config.toml
activation = "geglu"
positions = "rope"
qk_norm = false
attn_scale = 0.177
tie_embeddings = true
beta2 = 0.99
Each number is 128 + 24 x the weight over its row's rms, rounded and kept within 0 to 255. Layers, rows and columns count from 0. Numbers have three digits each. The size before them is the row's rms in percent of the matrix's.

# layer 6 MLP up, 512x128, rms 0.271, rows 298-406, columns 0-127
090:124136155134157134094129152118160145144143144140129108122166115159136170121122113119126128113136127156112141146108157146172079096127130149150069171149107120148095149157146131176095116152126113135111103142143142133110094094138151107093089144118105120093160122146128118216136122095162173135130157103123140107139144127087123119150127128111123130106138108146188145073131150100146134114119
105:133116096162137126148148139143112139130156118154135099159122111125164075139129089118120106114164109092164156141135136106160114101114116134153152161141129084180104164139121144119085196122089119139104116125172163094142158105137141084122102120093151135165134104106119091131143133134088153146137122142125137116097078167099140154117134120109181152121126163130102137087140128122113132134133
102:097122145146154097109118129154124108178152163166160122137148119099128127162075143147154130113156095121126157141094100119157113134113112155137071124135095140126112088117092159149136106110125109095094151125134179114160135119117103152105086122154124157131119139120119100149069162108119127163123106103099131084158178167119138171120129151122154145136159126125124120094162110132144151116146
092:110101119138115157198111124138076132120135100122142151191144122111133076120123156125120134111152157102122129092133138107139116142132083126110145138168140117120118106134144119142109128205137130115101157098136122132121142135168122106090145105118154099107168129141096111175107134153098129113127143152171157096155123123138125094118127138154158049111125143139128129102096120097120102102124
114:152126144128128135155131139162152122132123110142104159112164153099162133104106104146065126120120109132088160122110104088124144147107139149145132133133118095151138127170148072110137141114143130096124133139153177143170163145130166073147122144141137142114076101102116109110156125161147133131090147085137164166132124096120139108125126128063124164095119175153142116081115143140119106118133
093:144128134142111092130122152174122097156154104132124086128128080121166173130149102084148172124121131112129172113099139132167111107117137149120123132110132145132153126128101122139111146104124161169117113145128122101144085114139109108115156115160114129131170136195153148184140138097111165143105119120122167136109159160099167132106116142094101179125145134089133118152172123110124081127114
089:102136101167120128131098110095157141162192139114084155150128103131157110139143116137091143154131103165107097141151125179093113127132084173132138149126118150128102098189164101127110117136121103128104100126116118153148150098110104139117119153116117166139130118127102145130126122139159184159079156128125114137106153077160147109106100114126116092115119152102148147124118129108117143184136
095:179115128164183148163160113129125162111126155132123134128124136157094139138150099115083140131120129137138150118163112129157130134078100130108096124142125159131110088143139102135127123090162103110146110148111099065112105106106136130176105145115138142144157111108090141141150146113138123120146132142105117162131110148107171204110133135126089164117167158178125152132122136084115134092134
106:130162142150098143136115121106121136137127136137129129145123116127056144117080152114127129113117101128164129166142084175123131149130160118106169131129199145162125092158159105172114101128117116089124135159114118114135144153151089154165123122142122127097087185078140127135103145107128079099135109162134133121132147122100126092093145093108151130167122141119140134111156126138100118158099
094:137138151151096120152108100122180092110137099077109184139125118139146112122119122161132111168081120144141119127149123164147110116162128096161126139144124147124146131106113101160131168159102174139130144135126134118137103166117143129134139198140143074099109101132089153143089159129159115122129122137165147150127121155127102107150098063159115099152117134160163132109111118107161138133122
097:094098146111109133139080096089144162079107154136115133130107160188135087114166161144085110117130152170135095112128119086108123138165119122119133124123145098134163143109129132136124084108085142128181149132105133152133172141168133133137124105146120130083131145129152164085135089157132095109111112109140148102107132145182127173126117127152120128175139160120157136108112116128129119123110
103:107099115132168117160144138150143126151141157091072158105208115080130122135130097108103113119094109122144127141121138136144122149145144111119130138139120145174134148088134076111099173131093125108120100169110140113113142119123123118132128117160123163113101102118124120120103150096105136091140095155143114129150132146127123120117094079102154130071122111135141170141140159073166166133144
100:142097101139125158117134159123144180156126117108153145099107148128128101123112127139125162120148081102134094144146143101076106138154121109166093128122140088148134132111108153086115162093159113129087110132119132089101140152135126127147139073092100095155124121137129153168114104098115124150159129135138122107161135161129136139169103171119097117121116110142117152132083105111104210138125
093:134088155122135124207143152126128170128151127133126126104131132129130137163137134088092090086091130111141146128158143125120126166088148093111114114156144157130089082133144153146152121133138097093155071139159092152108131154126142159133117146121152103116094144139118149128137161133141118134155156157109129151120165141096073164148102111118155082125089118117121126083112124151111096135118
089:151144120147165113119151133146149108117125112152086118143155202147107140137158142120128089123147133115110129110099077129124129100175117128091139107132123119103102143131118138136175107114135132109141103113127111096104140120096121111155162128150133083106147124150129116130136161119116131139156140170140074157112111172137128115092132102183170096170127131142123130181176136116127135076176
107:124145142135138115114084136127115137113168122114099091100117123130172053118128127147112132132113151132128114140127115112150128120131108146141121152097155107130131063128163142103159109112177145139107110108127097116137122099134113094091154177125129129161123100119139170150096110100096113139145134147146126099189086114145134163106109119107136194120096073155128119161145086125147133124114
099:145166094115119137136175131119122134144131139175141108090120126135135152146119104111107147113148129117178106109076152127143141114087149108178114143136135153102185105144110076116137104133119106118075117140124165140120107120154183137128114123111135148122146133109132122127101123119117181164166151121117109079127149118120142094159098144180111123098084131147171099139136154158090134105130
103:135135123166149177142115137145092120136126117125138151105116122107119116146140169119116184104108142093153132108102133078079142148059138125145123094133111146132124069100132138112157127155147150122146133159073156133138172145141147103133143142096103134096117104161087103110098130173158126149145136116102152115161172144144136122128131136113157169137155120115085167139125107141125151102108
093:119121072101130170131114136145108165119120118112138134077118168120164145136108159127153111092154131135151117055151133119109100107122188096098111133129105168189163118098120141117107098130163137126108125108130133137137120108135103156135091146161101143120097154104136160142119127106125140135141113169132128120060119108096164154162140129140117099140139102125140137089152101134141138117166
107:078104103129162096136119062101148096111166089130118157105147129147111100110115086150152134154100089119090134094103151106109138119156095087140164122140147100147148124112116117089151145123106157140077141131101189152137097104134119121148120090153139157137084138124138160146144134131121123112120178132140154127123090112145144133117154120071121119130102101109154121114127126140125136109092
113:142144119084124104093157123127110073106177143153114117125112108140110135157131180162140141114079137125118145076115111119149122099128127161108135121141086109134119108113153106149117107119109124130099143134068097126055136145116118168117142155110134107138153150110169151100146091140132122154123116117146092145151146165117124142133144157116131191159105107111150157109094098099112105129110
095:086145118147107094139157173127118147081132086131121119116090105127134130101108119128130127142154125102154143153140129153108132148130154134110155137148186147124154087133136085126171096146147137114159122143095146140081116132111083113146119144178175134135119164092072121137169170105122153133150149129106117158123118111131124127114134107120088131133162138141108174124141144125130127195083
116:100120124102081101080098132132114132149125100127118160186134107103145136137124149091128180144095112120131115103156115114100128097113143093086122131082166097120117166129139154126095144082131113078116094170132165109151100132110103113129102136102093155121111109145140115131137131140156152150136148150091133152127106117103166107136118169120152112146150108078167101135150136118123169096127
100:138149097144123135127154165120145093072172111150141135118125177088130136147148126115151142161139092102122151115142110115108137106142117141119177078086135159127131138126131138119171107142123127077098106136137111077156123201140167173144150093125108086110132139103149130145107141138103125130163110117132125115116114124105132147141146114080095122140125114108154100161121170081116104144138
099:110113109173160157139112159145112142113149103136164138123122088140122130164116114099153154133153141134118099166130088149097181111061125111134112119067130117137143084126107168116137085158111139117144091159153151102156131130129119121143105103168135140120175133136077166146116099107120145137131136132135105114129128144190131133107084109145151137145099156156134147127102132122158149160145
094:147104101163106110096110123166046127160113095104102150115143152122130115119103123112151124105162141122100115115115120077158158100107165176128142137120158100089126147143108122142133127118129149132132150120097065128168134129098155114116141148126126136127103178118148104099116090124085153160141083137153130079173123109116141100156132122122129150131139155105138158105171144145126114129141
100:129120103141120110137126144145086125133149087097143126116139091144106106125160129127123112107123112130177092157141097146087141152145113111103151158136105153122123119158140138116117155110162161126114155131105160102155121123180103067093071110089101154174091135107143114145096084109112160134137138150077106098145168113139138147134122093119140132116134168114141177141126129116126175144131
091:100123123179115149149117117117104129159121150180105135140120107115161123157109159071170157157171098118116147113129146113139117136123109118135089124155128123139175128136133137141152114132138149109101142118132120150104129114132118118174123113122151138084166146077118152129134177123137069108177128152164136143128157130100096105138119138130146127115196115113087121120098141141131094067099
096:102133128178141087124177132116135115149144119153085126137129118120068157157117093136148123156151113147129159127125157123147129098125132111126155114107143120157147136154128088178124098112125142151181118124145136103118124098133133118124139127184086136093114145109139104148145130127140163119109073153101149075094097127151112147112145141154094146133092156097179135157164159107140117152097
096:120130116102151142117111136107083122137104166132117118140163155124178119118079097138129064132085085146129147107121112134106113143092130112114122156135115110132124125066108122131110161137122112114153121130132101117132092135135131166155103132132144075151111136185111133143142158126168157139158146140132134120114110124147121116086050134099151116079144119069127115140138155102143131109098
094:126139088098112127158128120105089106134161103124141096134110071094143130085164111114080139124137099117084119141130163118151110106170104112154114148138111109128127125134154128126130127121091141110087147122141092139113115107096165132166119109146159176172102138152166107160143149126156093148104119140132166120152156106116141131140130134132137160116097146124129111072077110086128133181146
110:125088135159101140173142137074123111146099122129124135158123080131130091122120133130092118096129124154128160151135077109118134136102143100133095165117128151107146111146126074162126190085163147114119123107080137161143114158115157122108112135151109117091138080173101118180115159163142117150100109111129147094164136110130098141116141139115125125114089148129144104136145104093104115128111
117:123154103167144119113129120122109154155071122114110158161131154130128113123142120099157083107137165135112112116148162162097139084113112104137141144129107129120182151139091113067124134104107138160122163121072126129163120112112092092093122170174166137141116163133116123125111112129097161103089134122118139164123066122131118136126132113124128157130123158093103094130120153102151128169127
097:126109102129133157145139159144109161107114138087148118124145147116063115124155127168155102157120130135147117153122121109071118136140087126102115134137115119116127109117158113121175145105084179143123090128142108142112129126123156115125123133143146097127158081125129134172150123147088140129148154106095150112108088119129123147109106173100150139129117075075074116125177116143084087122141
096:137145141130113084102149105138131129115141136127114119114084176164121082131150190111102144097198150143138127127145162137145085110117114124145121137118106126120152147084112121099089146082092114127096121145160120119155118137122104148163145134151076075104114147089137136177134117109155128139112098129134149093133152130130115123102134115157070119126167124109108095149144119128126147086113
088:125143122154120138143075091129122109135110130080132139144140106089128125146119107136116131129158149140118116145153092117113155163159072112158151104133155143129127114114103149132164126105151116155181131132053118105128120116161115093089077129160131123085124151155148128121101102148098131146156099168122112100093122100090106120127191130144135165114146145116161143148115142113170123121153
097:133167133143123098137139154123113118133107129126116118171120129104152141112160097126129124098112098100217153108102122080162107158114139138132124121109154107162124142157114164112148151154095115100129111143114122122103125147091137133131153161125120099113139141140105101138129152115146116139116158136116126134135107128120194167140179078135163098114176068093128142163084130153138113146109
102:149134107147108118115166122111100108123146125084097155092114109121135098120136136112122127127118110116144171129105128078124116115143074095119136094142160125124123129126095129164180148142086146148096138087148142117124134070116132134108143116181131146113123090137132109127145140121137093109102111089159110141092097136122094175124086134091098178129105152165124123148104138081116155143083
104:116153153135087099088131120136135062113126119180146098121097074108140091130133094124135121129082092173138118116143105099193141144099142138126133119118142139122153073125124117134124091162114108098146092131146136137125119088107126151128113116136121192127136096124118164125129128085148100119133135142132113120130097204141166153095174118146137144117118129151129146149111129118119127138136
110:167134159154147107101108171112094147152126157105138170120173121136138159133165178145083140142152151147103139095120110143153192108195118143095120133130150157112137119166057099115134144115106128126106174140133160125149165139109111099098116115140119128137116141150082126109104107111124133114144083114138144157147141102114136144138080112122108110113132115160132147126095140132126146149135
100:131152138128139097156125151124142085108123116116115173168126133177151169129126120139120170119148119082170126164185146121132183093134129116127118112154130143135129110152109113111136164152134112135096129115156133159152088143085116101180089175145097107123118116146126072146112137121137150152113168123090140103193148092121138119121134135131123115139172115136145136131128157140095104145116
092:109070063100160140096142182201113060114121126146106121117113103145135106134128115091112166118141091132104149130149144098145124125109140106098148128088135132110134144120136149138082095160120099097109123126094149111127157134112153117133137129133140134095144123119097107129145122114129119140146118142131087151115151115085097147148135149117114096121172135116131144181129064152131132110131
091:153129078121118102117136133114128117139132125137106135127140131125116097116140143119129138125138144101153147116150131077118158099156123182162163130102121122135150168123128154100165081103172146120192139092153097159145142114106199126095164114140127144147119172120161112078165104146114125081125128133119108165167142122123114159135178160104123099110104118118136153141127105121140114126088
098:167120153179119115142151088119100154111179129154078141098115120159107129150137119123151171120128136126147144135131091142170169161111136143168139137146112143106124137109110112159164125129150131155136145133118155152110141123110127114175118154123143159107095082109122146129122122145163104051127118110132122099124134106146113122147112129156146174075094122072119090119137138155099100158122
092:113070144101151134125116154140111103113155147123131155123136154128164142116113148143127147094104141133165117116119138102100049123143138131154151164133118159096158153156139096127105138167148150137153117129143122171130140119116103166155106137111170137125092138118156116090142111120142098151099078143147123135147140144093062084161140137132155095132146125171109136138095080121147139094122
100:159096145097136134117136154128155142071166151144180126089117103127166143150095147138120154139090123162144104101135128130093134127142120141083114144155107143085124137106098064127172112157156111148108121134145119168100111154110153152126113108087138113161160100113114120146116115122129158113145127118115128124134103124105132095153163149160125146097158154164119115110098101130096108121064
094:162146069098156142138165123138131138151135131159129121167124124105091118133122170163098134152155122113131109120085117105092164143080172157132149123094096113106112123117114159088187109147152120109117163142138115133153153131113132086130160113113096166131108147145181114104146128160121098091140151166120170140114141151103130115121150106138130126113130140159144142116120119099082114088099
096:173115067133134143113189103147111129110101125105084163127115140127103170171131129106076137127152110134124157093128173136078147140114134171129164110103114138125127094131132126124151076128151095122109145162115086154093153097081144114154146126119119135131115130121168171103160116147106110129110129135121103112084168124076097140126141124113146131126093129134111145146146140130123142098140
093:123122110133109088113101146112125119124125134109127117149127168153122193118115152118133100143118126147128111136129090150099141127123105164146110153105123134128136132164105102189122099099157115140149136117143105161178181112141132134124158137099112144100121142135148132120113123149146145111116110118089088148121133137157193124088112044142129137122080094135081109133150111135178122169146
110:144138133070105187116130124123124125164125171183120153117135128118137153171134140110117114131144159099102147098143132133120088150116108134131137103109140129114154160159151076132138081098135099109108096113103149128181123161113147109105088109132118177137132135158136110160102120126109086079162088153118101127121146141107134147110153121157163120111157100159111128170133110128118167109124
093:148160118139136077089125130139095098153147111152146111141115113125113116111170091153139096182145115114067179146130152085154153117136133132195081144112135079130136128132120130132118127104127113173139168139124127135108124113148144153120132116149167152119113153088119111142139106127131135137096132124149107115062149199147114158135144106114150106147096101154129136110131121107126122106120
107:118170150087141148100141111124138135118211089151140138148149122145149143140129120097147122186145156143114112169140131160110158094118114161142114090125149156145121111139128090154140138101138142142124121145158149204167093156114134122142117143176144140137076146150134134149142146188137120117148142092098106078124119111122093106116107142121103136121124158138142136123151116149125132125093
114:151136118151094121149115115126111111173115103146098133123121087142142142152116135113139125101156118100142103131118134116138135132106123133091155137121098128131093167133117110162180190085125118097125121111154147148126125097121142138171162126105110141130133110098202110149150147139121112124093133139132095146130127116116152131112167147204153103091124153087156094151162160141090110083125
089:129151147114144101167161111129139176147094112139144127117135131155130117163084130087141136123035145168097121096144109125110149143114139091058139146124137107153136088101144173118129121116146141120074108128146118114138139108144148111125144140155122093115136139055141129092157099127139156099132113131127102148166132135117143120143132121111144148113118168112108083141124114141110150148159
102:140068138120091102098143146160122132125109118128117151100090098134119114169130136125092175096109148118134165114076150097112090117089117137128118130089123104063138084106098110130151154128159181145121135097112110162130141155118151089129145169106100108128108138097109125133133111097154121124114133140130167135114132127115117123143133176148138096102077154102132094143133138106097148106105
088:116139142146129115124112115105092131116102079101123125136129111166121118112123131098163140120152117173175128146145159153109107128100127153120109149159152153174103112126174117137130107097145144155086110150129146101145124130196138134136114118154155097129109118110132145111117118139144141128107098122137113097159112097143138106093158095130117166046124069106132111125134128151126205116133
097:096135073116094102149149158111119134083103132125126161112098113129149118121098108125120190074101136106112145109129141143125131141129175148133146130132154114103140157147124135129188084135147151141139130099101135096088113070087118115115125158098148154061144127111119148104114132111156116120111107163129148090154097123114118157144095139133113128150151166175146116132126121148104130097136
097:126083066150111154129132097107137157128115119136139083112130118101137151135131120142103101167149113106106116146135125174109089151105101129114145145181124086112140129093143137157129129177160117162108139129125145128129134131156113145102184150152108148159115135137136132136135171127133125155118137130163157101116128104139168106059157176104078095115153109133094146104132110126137145145172
098:091106138093124140129076128126126172153123143101118141109084129119149146076163141153119111153139095105153126146123108124123108167157139097101130160123177116165143137064135125123132167148119133137158125053140143143129130114130090169139134061140130104124153159082137120122123147112135111160139125174131143098134162155125133100131096146103073134148128132140129115125131130132154139162111
098:122137143107137134117162095104076108120144089103085176148100149116147117136097065163124112135165123164142147152127154153169115120164129109190149121169176143141155096136125074140113168129114129150109160123126129152130113125125140116093123132131135105065135113084128137105123137134116152118104138143094144123115133102124130160154127146142132105100098095116183131117124128136156141161112
102:126164099119128097145181124112147147143154130110131129086120113103147118174100121101124130166112126123132114147138155162113112132146151121111168150094110124126142180115084125101103114104138116123119128137177168131135128106118066143118168111153143109134144111135088129110140143051093125104120143137115157147091098121167126078117116109131099109118105107091179100137117108105125090153138
104:131082131108107083146153110109105179110131127144124097070143156154117126118164155098152105060146107132153156112170109088133144153089115120123106144145141133136106107113148094139141118146108154092160075105103141129119115103120115135146093161150102130138157175146127136135147143113119131121133143159089157139121148150105167117120103123126138152119085159134101181097121109148106120126161
099:156127118163152151146144107151144123141138140108098120121123154114126094126089131097127152130119139121121121134147098114098086147117138090137099115123133127135166095119123133160137096131156071170148127146134111157102146153137126130109112080144093112128108086127167142104119091152137139133193141114121128111125073170118081108129059137093130174132143157128177129149137147098156162118110
091:084116136110174133167107146151189167152112142114121131096138119128162153153133150115105191099133103142142127121139155108112155096144158092118156149116104159125141122163129104081123102103126128127153100151096104142118118114107114166169149168114165110142150154098154124123132125116120125138131140150125107101095098152082134167122110127119128120154091149154098145146192142117149130097147
088:150127145130140147103091115107148116114106157145161113074145122157115153087092117125143144125141117088109137152101129146121114121102108115106149105095117112138110095128156134137063081133112098131134105109121123135136101183104104136142166108177107149097128140106140104105130134109133117110168109089131162168163123147127135112106138141095099137134113084127158140089194178141105149146131
102:163116140176139131145129112139147154117150095126126153141143146174099075122153131089128129151138124141147145114159162108099115115189130164132109122176133152137179104144147159153147126153127117115135116152130142130160162132156100097111117091156166111131217114119111147183145150125133133134108100115136166112157157108144127143139148098133123130091130112129110136087140135110142158096145
095:169144148057153111133135132132125128115126139084130144140137146136139135118146126135215135149072115125131118138110129138155134091112090105064153132181151105151153151125138127139183133137176149116115151132108119097123107128133109132113099156187131098155059115134125116126151120107120162104145126158118131130151142124107129141105134156133123155136150151115127130108110123114144121085167
103:126077187119085143113129122137093138093151121100123173182149166137156107089104107133172112142081090137138145123161068112116112136121077096140129133182105137121137098120148160146114136162086134121113153126115140155140133151121121138156092122119110088107123164121124128089133140137144147119163115109146084108140088114150118134128152129126139105123148123120102146143149163161123104150115
108:158102106104143095110163136150143164120155100131093125112158117166152127110165123164131159159108113146141156167128128120090123113102146109138114137165117136138126137118106140144092157120126140137119126193153128106117117113127133125077122108147147144123100105155122072146159165123111155142137097183123200116154164108113142135169115156114141132142156149144116114131114180124117147163082
087:106113089156114121159168112141150125100088100117100132115187157118117153102073131123141119101137140103100094135093107149091155109111156158067140137117147108109128120105089144136135086139134105123144111144125150132112117123104127059142122154128131164082094121105112117103114133082118105080123121131116120114129103087125126134070132137128094162129142128157109127131169120112137161121149
095:149154140134156108177184137152104065146146134129103117097106148132130157108123115113147100108128096141103150117154117094129174113158133157117157129099145117154129119114118127086139091096146104109119139158123101115095139131126146130138121132162117131108108135082104140117130113173071127080160113124131175184165124187180118126106142097114135139089124152121131160135140133134139111119128
101:108108128135137094130166123134115143105112149176196106165150104070125128140136114141096098093103140132121123142126123109133078123136132130122139142142103114119144131137147138122115105113139105068159124129115202118160137149163136147100141090171135164154153158141098129147090103114157110141130138084156151143104146114115134101137149153130108144080159146126142125151099109105122168167109
111:161088153164170145114118153119100105135149135094107107105136135097094150137152096161140109144132084140112101152121159136101101116145118108124112119117113107103129127115115146120148123124176132157124121154094130092124160118112137170116139149139163114102147069119130182080106117141163108101184123161105126123140095128147090128114149147134146161144118094123156103174102147075144159116127
101:153140103138081129119166116149113107145082099115123140118140126089149140144181145133134170119115122084078113125137101134111114125140071118120129106161136108096174166130124092174159111151130116171120158123105175143134142133137157164126180107094116111143127147146126130138153124124123125119116141147137140122105108097092090117117167089136143094104146152111108153194118100130131118103101
094:151139190134100181136147127156118097138121135132138180162143121118146100121129143110147121121111140127156122111100087113181145149101089114149164150144110121151115101143122134137129112126162144111117116144118141131156152140148144140156105123136096130094130138107078207116085140141108095083099115124133107144147150126145137112148115078123118116110095165077121095091111107092118125142162
082:117175139116115123137120091072094162155136166095100163137121161148117143145145128155154091109151171110123153120077153107139090122104104079125082139118135154107116107136178147116140147135149146096148123091134176113135091127118164148135098129123100102162144113140152112086114112116126139090156123123127099091154124143119114107125138150130077145136149117158115098104143151081130145123108
090:115111137099133137084161137120079158127087148106111111126142147116142107129150111148155130154124127110149122103129108134126100116110131090107136106126101121149118089099151132121128136205130164134128145102172144095104157124148138122132159101136110100128110147118144144120104101090162134164134139119138144098164137141138137107166140185117166140125130071148059173107115116167093145135094
097:105111121130147129118147153148108105083110155126119150104130141160133119129135135105134162145122086144126178130134116124086110115129115112117119126126139118116156123135159116100089105135136099099128138189119147104107082126102099170198093110145117149112069131130143115083176113148158090129131064115160102123129126107113086132152153141133176117096090138125126099172125142111118126139134
103:132144157127117110138076131136116129175165159122176173137124132147161084084133152167136124159158101148129092145128096131100139128115148154119156123143099155128117147149096112135151166136137160144103135075103155154108116141148137068107112130135155127093083128174131147123140115125090138088123122098090141123093135146129147094123082132136123104131163137120136117143084131122089133131089
100:107157120148137155116124131114093138134134112117137145099121087136068117118090146127089120185155152146086161123118120106140147158169093154135116161139145091119130131089129148110110129134113147128114110099147135127114150091196148069128150122136190116130102119147119122130120123162113096108138099079148173157137126132163152146115100134144124123087092126127113131092141138156157110094136
130:089108084125145161165130164128116166149107101122154142069150158097095120125118099114120110122151134104102129148125139097144144137167122072126120169144146164112146140148114144116109155167125109096122157089124091172124100132151153146141156150118157117117173138089075144128108145116136116103114159107114135144141129145139119144130116162090105091167146132186118130095124126156119098137142
089:123136095139125111102183136109095136167127149124165146113127106131133153120190126097136094120171103132162127114129145075106148110121134123124165158120119128103130159135116140104114119111116114132096142189090122084140173116124152065099172127088184175132113122152151106133128125116137163112094108137133153109106126150132150126154113112132149114084160101119139105146137155128145151112148
093:143117151149130145090111157105121084150152157133116160157158109122170146175131147172102102096083169111127165141111125151077144134112116093127124071137121147102148117127134145093142163132148106139114118114126110110131109116131121157159120157139104114166093175098123119155105095127059115111152132111118121103143158106106125119105154120123149150160082087173147118126130132110126139142143
116:121126191126134153125163086120131152123116129129149102114122136152139099094172152153134130177126131126120152073097136142177091167118124142099114157134129130115135094156156118133158136113143134125108084125101132112088138128108110129127192153133134105142095110135096093172142139160117115152132108144175137098125143149126142150141102156153141185135105178156158131146135136092132155138094
102:105142143092152143142087111138111114106135095103154120128118096127120144091148109117138109138140159159120113125162177145153125151157138113140145130111136171143118133115079186141148157144100122123100140101166116135135121130126122202131142119140110088131144089111156132118115139094150169131076124120058090120114167129141123131109135134121140101178174148110144142083112152116154124135152
105:145103143156139086105152124139127167132184134135133107081173155123107090137132130131138089160180141118178112121130130117134153097157105132121121115149138115153115116119118094170134147170125147148159159106152143172123159138114100131121116109121135114152118105118168162070167166132082154147165144103118133101108148137125115108100130142144133140156083106128082142095158119146105111141107
102:119144141083087125130120124129108152107105113131138131140075127137114105118117144120115141128131122097175120167103142103130123094089116112141118144132134130114100128098119112072076159125150128117117109160122085114120104137082139159114146162106196092127107109107141117139165108116121112132133162135131157092121127115143164146155103123126114112085123132125062150149123127087126202169140
101:126121111127103115126128125179115131121110154122134125107119106165114106124172117116106174139095107115174141141145107167141086134166133108103123171106124133164117139112138163097107154135086132165129128130155126162108110104104122174119164102142136078141135135111101116098157139128084142157098156108146122124085165087135125089127112086067135156132169108110112132141137108127153083138142
103:130149096114119166155145122112113113088073156151181097090119108117081099125135138129123124133147091173089093093115106111142093175142100134098132131120093100110133138130104148151090100135132115154137144073127147135102161129148150126103157062101108145104138112185109111124154134108145106179096130096140138120140108137133104123120125132130132146111138126169128132161132116137118115165131
100:101109097098108149131117104114158118136124128081179116122135079093149127125102141108150137144144124132115162115137147165105134086182099123145104112115105141105109137076151112149147130095115110144128083134091112133153149155114117124135118099124130145166134151095158135080088127136082134160137124126118108120109140150126103147091146124124119094157108093160147063069110107104138111132100
101:106105102146137165133152138093112139115130115092146141138117112162104094116099120135108139104172141127142102143184086092154132143126178159121157135152118111144047149138139114158079109180131119108131150127138116150115132126107129169145143097119166140090136143092133130140139130108124123095109107141116114109102109119144113110081078110135128073130148117143093143121105099132113092142092
105:158157123120110124144150119124152112140137160132136101096137113127128078077099166165143137122113069179145084111121085166155099148151173141154131122101125127155074078142136140144122151142138146114141117135163156156104092121157114123105107107142119118082128124151115155162119133092089133131136150158126142131103107149148096164140146140150108143130167151136152168121090096149113117118125
091:130106104167083128100158152101087083146158126105069171141109164108109165092131138136160169141153142148128127128113120178143139126142133138154110094130139143124136139134088137115119129135082114159083161144095107108129096140121109083126111117123110114087118125111161126137138120162125152118113147118111141138120148141094126169153146154133114138092167154147127144130191160110111176111150
101:127117149133165137102132138160105137132084119152131076131154109121081106160162140091100121129140135113129103099130170064139088167104126107117153106103113152158143158118128137134111150145125101149141120094133141144123157128117157113137165105123159121149115100146108110117129089115156150134125104148177144102139157142147097108156122130131129111077154153091153117098110121136167190112076
120:163140126141152152096147116124102135136093091125139103099130160140187154149140122114096103115133114071129135131079156140072108126176073112116122096083169134126127104123159112145164170149136108151145129150140159139125139113125125134134134179104093101117129164104125118128121094147148096106136088129096094126115150106139121116100130093121120148127107105149082154142118092116123156163124
093:132155098135102110119184096151129147137105119111143146155128125157109121114113150088139120168136083133126115120143149133086139125151090121103109144122152129119133120140110186105077070107130138111156174142101132139152135112145143107173114134161145158161113196149094108166121149123153161108143128143138138094146117124126133184130125140160118129133095126093131138154143161112189112136138
103:089129105097104164080100151107145127155095079122135148144103101149124130130169137106131107139132129165102120133129119162163127179162137145123138120122124122115066191106117106122081118110086150096149154133145120134138161131124103134097139094133133149123159141172097109124119148100121154180114170159140125142076126123163138137129134161137121112117139122140148134176158146107131124092155
093:105105117119124135120123142121114168150142131125120169113117077142089091111169162104109139158138083125122124201130078161123111134133141152125151143119170163131128119182112141106121107084112126169112143130204096155115141104131087129132120074139173129175133109122128143140172154142095156139121126133142121146139104149142118127148110127134144115129163151115127105120089106122138145117148
091:110106077154137162089142075169142089102083115096129155157095129119098111116118113105135091145145133141097159123135147159117123131133155130164065100103125143110081133139132138093142127134140105143157148121114103135111118160081130121066126118144105124118093133150088102119121122114155145126114158125105139166137112165166114117128113195111115134130109112116146099141135147090133158145137
094:129103122118100133132107101142042177124143115150155135110071117110111120168121110143108119140144131157158136098109207132081125139134142116116139136135167165156125180170147113129092156116134138093136122131132142135098148136137143088097091144116137164117115111115122104117130166133143127120086133129150098161096141111100141149149179160149120132146103155115127098150131122133124121109157
108:127120145137124168133093093127136135131126112126069145120175157125094123106164126077119117124103136113095143133168081136148105135115113168130140126107168124138139066084117104157128110098148091123091090163158142130156074148150132169183111145137130115127114084120102102130142102137114145122123133124119074135144153125119103124095139070120109108159146122130102111134114136116140131154119
091:119105136099130119127180120073140099151111154138154117139130133134102132147086106136129176118158137121104121129115129151080114113149096134082125143108116135117144139123145144106161064119115135113125132093127140138100138096131125127177116109107077151148165157132119145169120116120120122113126081091114167140146144162108091124134140129154092137131128164144125133146132155101050130129064
116:200197141161132114120138174115113124156095119111137121117130138136133147138133130122054124114143145102137127155102143116106143100120108100123128103122163109131099123115120146144143129133099126172133093158146113114146122120137078133116115181156143151143130134158115119116101144109088124080176092109118151105128138113114127129130126104151119168166142096103110134119126132167132146103206
097:153188147147169105123150160160122107129154110103120148141086098074135151075112143136118141102121149129130106087126131134106132080124148097129118117135124149126154079143104108097129112131129109112139113134128138132114102133161127119172109118165132136137081145161139132119096108079121143133140166124106122091114136118158151110071126173128086118162161090097118123100146120069117132125113
097:093088173119148135134124115123124080141109138116108119140141144141118157128128113091138154122134122094124174129124103123133074095084075095114171136102209159069103096156159124135120137100123122110137147095168120096118117166125142133153152112164118105143165098105129142133130111145132130110121129139140104127157098142118115114086126113153133094085117081114110124095138105125113152127135
096:121095138182096143109177135117157142145102144175130081154116117146158097168138128135138124139138153126116141158156136123130123100160066106133111147156106151126144129101113110177155127105120118152112127093150170139132093156109106138098105144113157175113132164120097137118108189125140133116129111130124174083143123069138127157099154142080117138122113143160142133096146139136126132141109
111:125109127096128129154124137091090169122135104105122141134126121110182096105131114113166123185154133151110124153083117081108125103142100095153096157122093143140136139133130110115126150105148112133124131111094115115133137070138141166092119118160071139117132147119165119121118134160081137084143121179131082134134138124125127118093099144096133134140142126147145107149127123119153136180057
102:143154135097140119135109131099124105115135134132150068120075115106128087094123119096173113128102093162145129153089123113160131121114098098106101157104124126107104161114120123131154097116144104137100077120117149111118139068109144155117108102148117115137126175133151105125146082158110126107145111074132081106138057152130132135125100130126146147146096141131128165153135146079143124122120
089:096094160127173094099114118145140089159106155186129165139173105093139142116126111159098127124153129161125197119141175121130102130124162148144135145132136128132148148130121116138104127146112163155087152159165111136126141171197125123146116106133122122134137136179109139165135127112122146129089113132139168129100138089136142117144147106123141110138114077129151116095120114110163118096158